Weights of a small GPT-style language model, trained from scratch on English Wikipedia.
Training: 562M tokens, 8574 steps.
Each number is 128 + 32 x the weight over its row's rms, rounded and kept within 0 to 255. Layers, rows and columns count from 0. Numbers have three digits each. The size before them is the row's rms in percent of the matrix's.

# layer 6 MLP down, 256x704, rms 0.0744, rows 175-211, columns 352-527
107:088112162132109091134063124114106117142122155129100124149172144101087152165059085126158158131168112081173179163163138128122137117187141110170192155137164142142092107129160116133102068141102128124127096090121131125073087141065182091135172103167101141118094107158133102135082105081116118176169146137109073122131102124111128122172079078141104117101140151081109178132092130073149089129167134126104130116138112142159143117151092078117125083146161110105095156134140147146127157081120137153113108100055120107152096078072123141120133143
108:118119131118070144135145183160165160117116105169082086089228194057146155088124100132142106029132111155164138120169167151083164119138061125097119163134103118138108142168122060085112162143148101139155185112145118134193123111102118162127144176095154117100151129137134145077106196116200144148133055091124173181107137120167140136115112132087162140167137160129088126182067152043169153133120157114187145126124099101145104130096183162132155123156118138114170146073131123131176141165111162126126132195096086126174194125111131168174115154
097:072038108106097108173105134131122160133142092093107130089123124098151098144115145121063143087136087148124080103174070115125077081146181096043150113164187111158082130136141117174129139047155103126123129177132120113117135173095141156173135144121155163096145105113133121122126162101123119155083131073138135202100116158117160081115137111124125168114107107153167151154105170155139103139136094102139163153113088110130104127135130100174144161184126104103105134135071111133175045152142179064183177092103134083152178087035102127131093078
096:061159118103133158137073183186161156183133140104139176111106133163107118133091161125080125142104088161143140152146137118096159125044155081042114132164175094109196081065110138157133192117147072137121104159163150139152145157170095149149170146129187156129116152167110085120161123136123150146103088076109134128177131121053177132110112112129172094099155148175091135135099108135100121120155135161120150147120092115173103158114134124188095067125127190173167088041112100135179125136152134112097145105161091141112129174152124089097125123
104:139169138185146148097111147097126157141109144155140154103125121088168188123154145107141149155124114139079147170143105103122100118151096151098096168121138122110091123108138148100138171134096174166164086103197202154091085079127100150113085099179115129206089158138089180085116130162119091090212128097141151165074101091205154142119133128113122109134144145119177139112078094132196071134111128186122135112110089088140139107105094113135147066072108093140122156179143114093175116170132097130146155156112080173082108055113134160135097130
097:121140121156148132066116109197143104164116228133163110114122181145130092110098142116143129122146128159106136133175152108159056090137120070134177107138124079080119124118125068186129088179060107174122178163075056121148105136134139127139146170191067139128060176127156111123114141075070151166139133104071135137119106147115185113064166143165098136152150177165153123151126164055152107205124120168205119136123101156118097128162092160145163154154096074113190164128128118170138126081115181136058128115161105099158133146083123087154091127
096:145194085057148153104121148158127131080159111135180113201116116150096101234129098149187109109106117151144092124135120150153165196115118172066107121077156085123143173115099156125069149150153127144132094132122125153129182113109194108124086091129139143129083136118103112127158095113107165100157099143175157094122123191179134137057145135060155123125143125124096113153143100114144131171141128108088091139101078165150110086203162143197109126123133163142103184160123095163122155103110115104108164117136160082141124085139126141100046136
100:179117070119127206166062148084159078099139157134156070119107139160164069129106148177126145156140135096123149173168107136154082117082099093142151055125096147118110097201099133108122137120110056173089130155174146126129086178127070136142120167154071114145165108115176149178091126125108176106137157143189102135137120182166132143128052135148169124121157131165166101156084132132106088072123150113152111138130151067115116137199171122070119127094167148114072122054126119109155115159174114165133130065196123107149154082135123110111166078
101:135099131146119087142093063151163141144132135181127174128162091180138127145153136135099125098137119142185143161160134136125142103084159116135180188165107127147139102096181090159123112148107094120116119111185130200116147123102117193152167121064112133175189158162105117114043089135151087119103131110142091155098106144170073104117134150061080177130100137153099122127142118146147068208115178108147090132101151139108119136181067143101139170156176107097140108159133165149117199163089124124159210108124164166117153093169117080166079103
095:132147135111103116124091150130095217098089094108148202129188092183150163107138133132123101147132144100102125119082154093135124069148141120132150138121087109156133139157123083109099095175146075122131166124130109122073167087103122155134091131075127175101144043169119200111111106025082131156090114164088099133127140111118170134146168090099108148117119159102074140085084142163095065111130120150068121132140109090067130114125108135137039136045158177146151146070131139121082092152146095199146057106165191186118169118086151121148126185
101:129075173128094109106132103173100098125125132049160094181103147120180122160085152209146168097129142128154079111101171090134138108111166107100147157112155097132050168089082115155180150088133134117143154158121133157143117101131158129121151140130189128180110153108107124162180137100146095082111142158176195130106166126136131104123144105080104120152081122066083162117125162107122135114045106145068092147138080076113106093174162131155098133045164104178138127098100120163182140126214098115118132114116119140110153178090136127127094200
098:079063105131100167146114095207139124148132070136052116124136177151084171101090101117145126126107128062152125173128148116095109139127160126081136071169102111141108104186157137101144091147119109120151146120125110103146130148128101062156114103104098168126151155115129146151138123114160208104154113152125153144147164138055134127158156190129192124119153174122159104116105157140102077165091114126087187138193117107125178129168128135172114156142137108120199074136127108116191121103162095111130149158143107144122120176151163128125145146
100:102158122110113139087073126156148127142079149144141126156116086126107144150177067116091133142118133064203125147115073090113102094154128220113115161161100096163176126095113152209064153137137139113106128175170172202114088092124141127155080079130155139122107133112050083151115155078135160144074135117150081121154109165130151129129123163070077133098100158182117112153160118164008119084120152104141074131162078095164130154088160165082126136133159108118056103109128143092142155152104172151112140127132133133124158118166145102106145132
103:073153137097081129084091097130074139117137103111131162128132124045109126148154147068191146128093128118102144164082143108157122088031134207173158097114114152031099027152107204164118112097157176085151170131146179167110084177151120119163126119160155116114123115135139112094146098102119162092124106065118087148181123115096177131115165170134166101099196090105108148161161150147127135187110080172112136105129086165136168114106141152128146162104088110100108132115177043086076147090154129149153157119107081148168041126085072173110059068
097:120115066096132106139055137084109143115161085116104068106081132118136143129148115104154155137100175130149120169162105100158116181122161094098189178129085124168087104124157136160089147167079194130105151131131167071183183093089170146144152137166113085159081088184136143136134186164140151144137190134106136059116140133148152107201144149167132092120122174091165143124065085157127169087178172094126154095071135112058151103158073086096109120100088175178167108176114121117117077161138141135100115152133150099160130112132109111136086091
099:170102142131155106080158129113087112098154103145099201130062130101128155076041049162164102148111129099071130129093098150186161159156084105137101136127160127134106170075140157071096119116088151165134120090134080103076156092072189076127100151153164126130087139117064156133112108133096071065117104108104170143126162109150118164108135105120167130084128153140170153096130132126068097124131136154105152207118173123130130096127122104068119127068085161104129194125073082149132133141119105177158126057113120108106120093116160185126147119
096:136131149103140086153138131186074109126072184084106080110105158157113143163118100165071132214090160099094159163099080138068113106190102151139135126132136084070110170085131114185125135185126129063098120161122212192103152092166158098172125140148158115128114121019110129111092160138166128053202108130153107143085132116153118122115099099122143090104128176109093141169092128162106123117139132093178079167183204088118082153058132101056101142193152109125169097158161145113156113119094107104100116118192194123109172141125135115115065138
098:111092120089151132093177074131103103144140122109158097144152069114174156180160131156098082142133135155090101070067079164118146166082130127184169147033154092146145176160080107093122149109145147064141118168054138127092101086146141127075138075192090128125130092119116130161141121144092074073188135117122124155064162147062170170130130101149121098208064149100167172117133081127114180105149138095056167141125123141172119139120081080142135165132083111128107060109064093161115078131096105063161144165131122174157123153113144130142116164
098:105115095155115148176121105134129151150111142148160081174126165103157104112165100090069135150137125146122154153197179137081112100096188156129114111143123144138141119065119157132147120068163106137064111110117183124176087137108159176103094141088164099119160155110164117200169093134099137141128162121117223123162109089161102156147114104108121152101105158133092172158075093096093122168138113060120154115099150110186203111149160066107075125110148128124160123127242173099168144189115110122120149142104135138146140179113127061086124155
098:172138138094107149159138145102115123106157106148124158169166180189164180100110126121104104162125139134145103133124160131174143120174149185096103139107122132104162095078106105126063124157169163191112055158081100124147096143119066153141128140137098203149116073126182186091139128130121080150131136140117110130142091120136132097145150110086131147148142167082130105118158082151144137159097140089139104148137108129128114104089062118135178148125100121158070099110056123107056108162124134136101096121087150163113115147173113151152155101
100:186122133135182163075154135115135158139160092158128185109154096076122152135195165097136131167161172107111129145127103134111158092102122087057132158192120155100084114110112128117072070124167117139102136167102116130140127061104148174099067126162102151108130171126130148174173094158202148096116116120128151122115114118131122136094187130076165119087133156166124100172160144075056124095085155111110115141119115144133157181121147127135106110147070080086161079096061181131159139135134188144179093094147119103156171125094114178113171130
102:127087201102168098165091106078080124129221073184182103136143154074109110080155104112084145153145113133173150108116146064186150096113125103190061130128135112173122126100123122104181166107115114122159140120108124116153108130114040107133149076106133127033170097148144141130121154134113102111169114087149137151110177089154115115189197087093152127068143105117125147086118123107100183152130126145107137111115096160147130136102090139129189103093193156101118097153123154109116164154148154090147148139135151100178062125113152141138126173
098:146147101103125104076125144110129171073228154115138175157095157132120146108098143118114129118141101115090125176151133089110149160099143176185119150153093092132114170146135140144117160109080133086158143113142104149151154057096146070101121102084113144098093174136132128116118187161136105135098075066163173135138112131142071132158140146189140171097118157150150142138093144102147175139126158143127194129132158136179137095162194140113157098185124142073115123105062128160140107173128119142170103130082130139150101116109132109163163162
100:145140112062133079119185111111191103110133135054179140141131149195094125098123110164200123076187154101077095168197130135149144139116124133124139121091155095153151200141119107085120139109137143102119148138116134094136129138136104126082085083109072170125140149120147179126117142153119211103174102192097095068137178103068112126110104117105154092201142148060100135104122171053148126128161102149147162143165106140122131159133121088159116047137143162177133087086136087154096109123100096140111142143073072180075155106148085072097143109
096:137115151095131155164108110136091139135103137151118124117106169136145163157101120136164131123163132136101100146145150143160155123161132122082177162081144119120128138120151101143172156108160033051137118194132114110151082104096111093034153126096151122145074049096138128158128077115116095087138135158150147131124166123108175124108127096126118061161084122160115088113119124096186121156120126174138168123182152083102131113111122136131115124163114154140105175128076081075084114112191074140113119168078127133136144185136158100096093163
102:163111125080107144119129170166149188122130140122164138108143075175132111154127137167142148124158156097128158141134137105108137155155125147118066113157064119195138181129106192169155163123092145150130108171140142153084159109089064129157078080112209091163178153135101143119131136180102137127161138119170093176098124123125081144117147047110143146128100128148129145178167037155123152132119169095067133141099137160150088101094170096145176107113148192153127147147080100109111120172052167111152139098148141164191141110147115156113158143
097:083137108112133121089130127161124130142132081161135073081162116091075075172119134099155139131092169146149122116147159175143128122112108109134091121153115116125071138128104119179107128149125152054115129232153080145114153100133148134111108073102109138100060149090144142162112133108129187164104108101134105123119120161116138198092150100166123101157162158141057165113066139129121125137175121174134141144153103083084072100109166187150118165147115125168126146089118121175087095140131157108136106137198174088116124127111128093179136188
098:097121137149124154098183141157146137127148099103130095155074127108144182164092134095162153120107144091139126132126113127194164138127101121161143141150155121142140159112131131124141104164157191213136085100124087230199157114130153119123154141099096166164116140072160146142131057152142096120172074119152134142122110139199136141145100134109121119139117129116112155173134214162128082164101133090155123189129187138145046109146144175103161145133106138133143173137094120131146107110133131095125121171113142148091128094127095147147135110
094:117139107097128123095076124134114075121198109114122151174122094095112109148112117222102138147138118100124046134115148107185115161107178120097137157098122086178154160090156138159136102107115150152151148100123159098123227086060095110154105115113119094136136121121118130159076150136134168112146099183130119163117138143098122127143153127132140144122109096111075107156158123194111126130143112110127117110110174127095132084084116145132174035137162083168103166107079198093141170107139136102119111124148117183078089079167121089093099119
095:142134176136087145135148147163177091118146166150183119126174126146127101142130072132123116151142151165118191150172119162150133148157105143064090145126156176169115142120164109061129108138178138157148164132074137134116166133181120132092065147106125159146151118161116157225156105118101167107116151175111168132153116168113162120085066098157093141093162111136124118109107130121135120122130100173163108131076121167156114126101160158160191118098127189166107098171131158158049159086113095111084106123111128102135108168208129127128095142
095:148052124161173129082174169152161146148125190164044142130130113144113147108127073103126132115107208057092119151099085116117122111089104130108124131170126123121101111112122115115104072137105136143093141064103089127093145099122096133126116109145175172084108051198167135105159146160108147144140148162133145129163101103112083082112185074105101103078155141130166171134121042155110087121132099129101164168155136149150127115063115123091127136193124159190128159097107096138115132133076113126137109144122104066141137181152102112150147083
099:166096119113124161159136086134094115088113153050152087152135224150080098187111082166124168100054147109125102127068162154045192143044097097177145120120117103078168177162146145106149172158167101109135089084117109158128144148120073152072141101133132125135134096111193106170184079155100136131195107201181175123140138131103176129166119080127073112138108130092088119122162150155128106138108147129146148176065132145158089109186077163164119164131087184165149146179127094142143123105127165117147086177159138129163127119134125156146100165
096:141141108120171137134181139112095118139091070099147114085125103080056107095141150195123169095144101091126139090123139184157107150073104133117122150169152127125109145118138138126140100165153205067116103150103105123118134145147157179145134112091162168129120171113081148126135145141154096137127161161094081133112141176056143161110116157114212143139130111102173099130162152144169143167127113164098177084064139140094128123113107136109119180119082128165103157098139084111102126178122126172120094125123152113129102133099118152113151125
109:127166175094053120154146121139141204190057117149122155173156097106095141124146141105148156121166169139124150146199144146160129118105192117152130069098153101172121178166082091094095103137132083070152152103093112131107049105090110104160073148107171122099182124125119165136047113121126096100141152121107106136091078178163145081116100124116103137149163100160126077172156144213187107147146128154127160129139121105164195147175065088154128109150146115132117126084114067112146127112135085143159043119114158094070063154125184147136098190
109:130118123145121131129137103087145124140066141187160165148065060107097115138176152080125121105163127158151174105111110102149094155104060096130087174102109118091161096113099078159115114086124131096106164161117084101116110130086148175122121135118092128139212097124149143125067110151165170127149138091123100143128124103105139170107117156145148159171124081077188135107175118144171137141132161141200141139139162160111081119179152166136118127108143120152112086123138163122126163088127144146149122138153123184082164143103094169196121137
104:150172125138202123168113147051141085106158137128122189086146180153091139124155140169108187112082132172158170122177154092099172127155141122093112124118094148181103143156150098153102117125124207136159138161097183145163104098141182104105147119181179163086118106151085128163087072082125113153034104125146085136104184162185122173080118112091120084082117146172108228139202135133077113113207158150148099117137087101137124214117152114138135101095158137162102089113107140106150130072104204182147159141172107108109156114136102062115180073
096:095167122138113140161086082099201135121063180148177164190129128139152112127125190156087144153149141151134115113129146143100147071151170162096142157168140124201147144115198134126126100098159158125124086021081119127136125049158104105096052115105192139151151175107119139099130118120094112140124104147140143105132131120144119073145166140156122193055134103078129070145107121138100102168096079140144095125108144163129124161138058158199105125117193105113077138110141172135143088033159116117111155151139136093082168107141085093126128105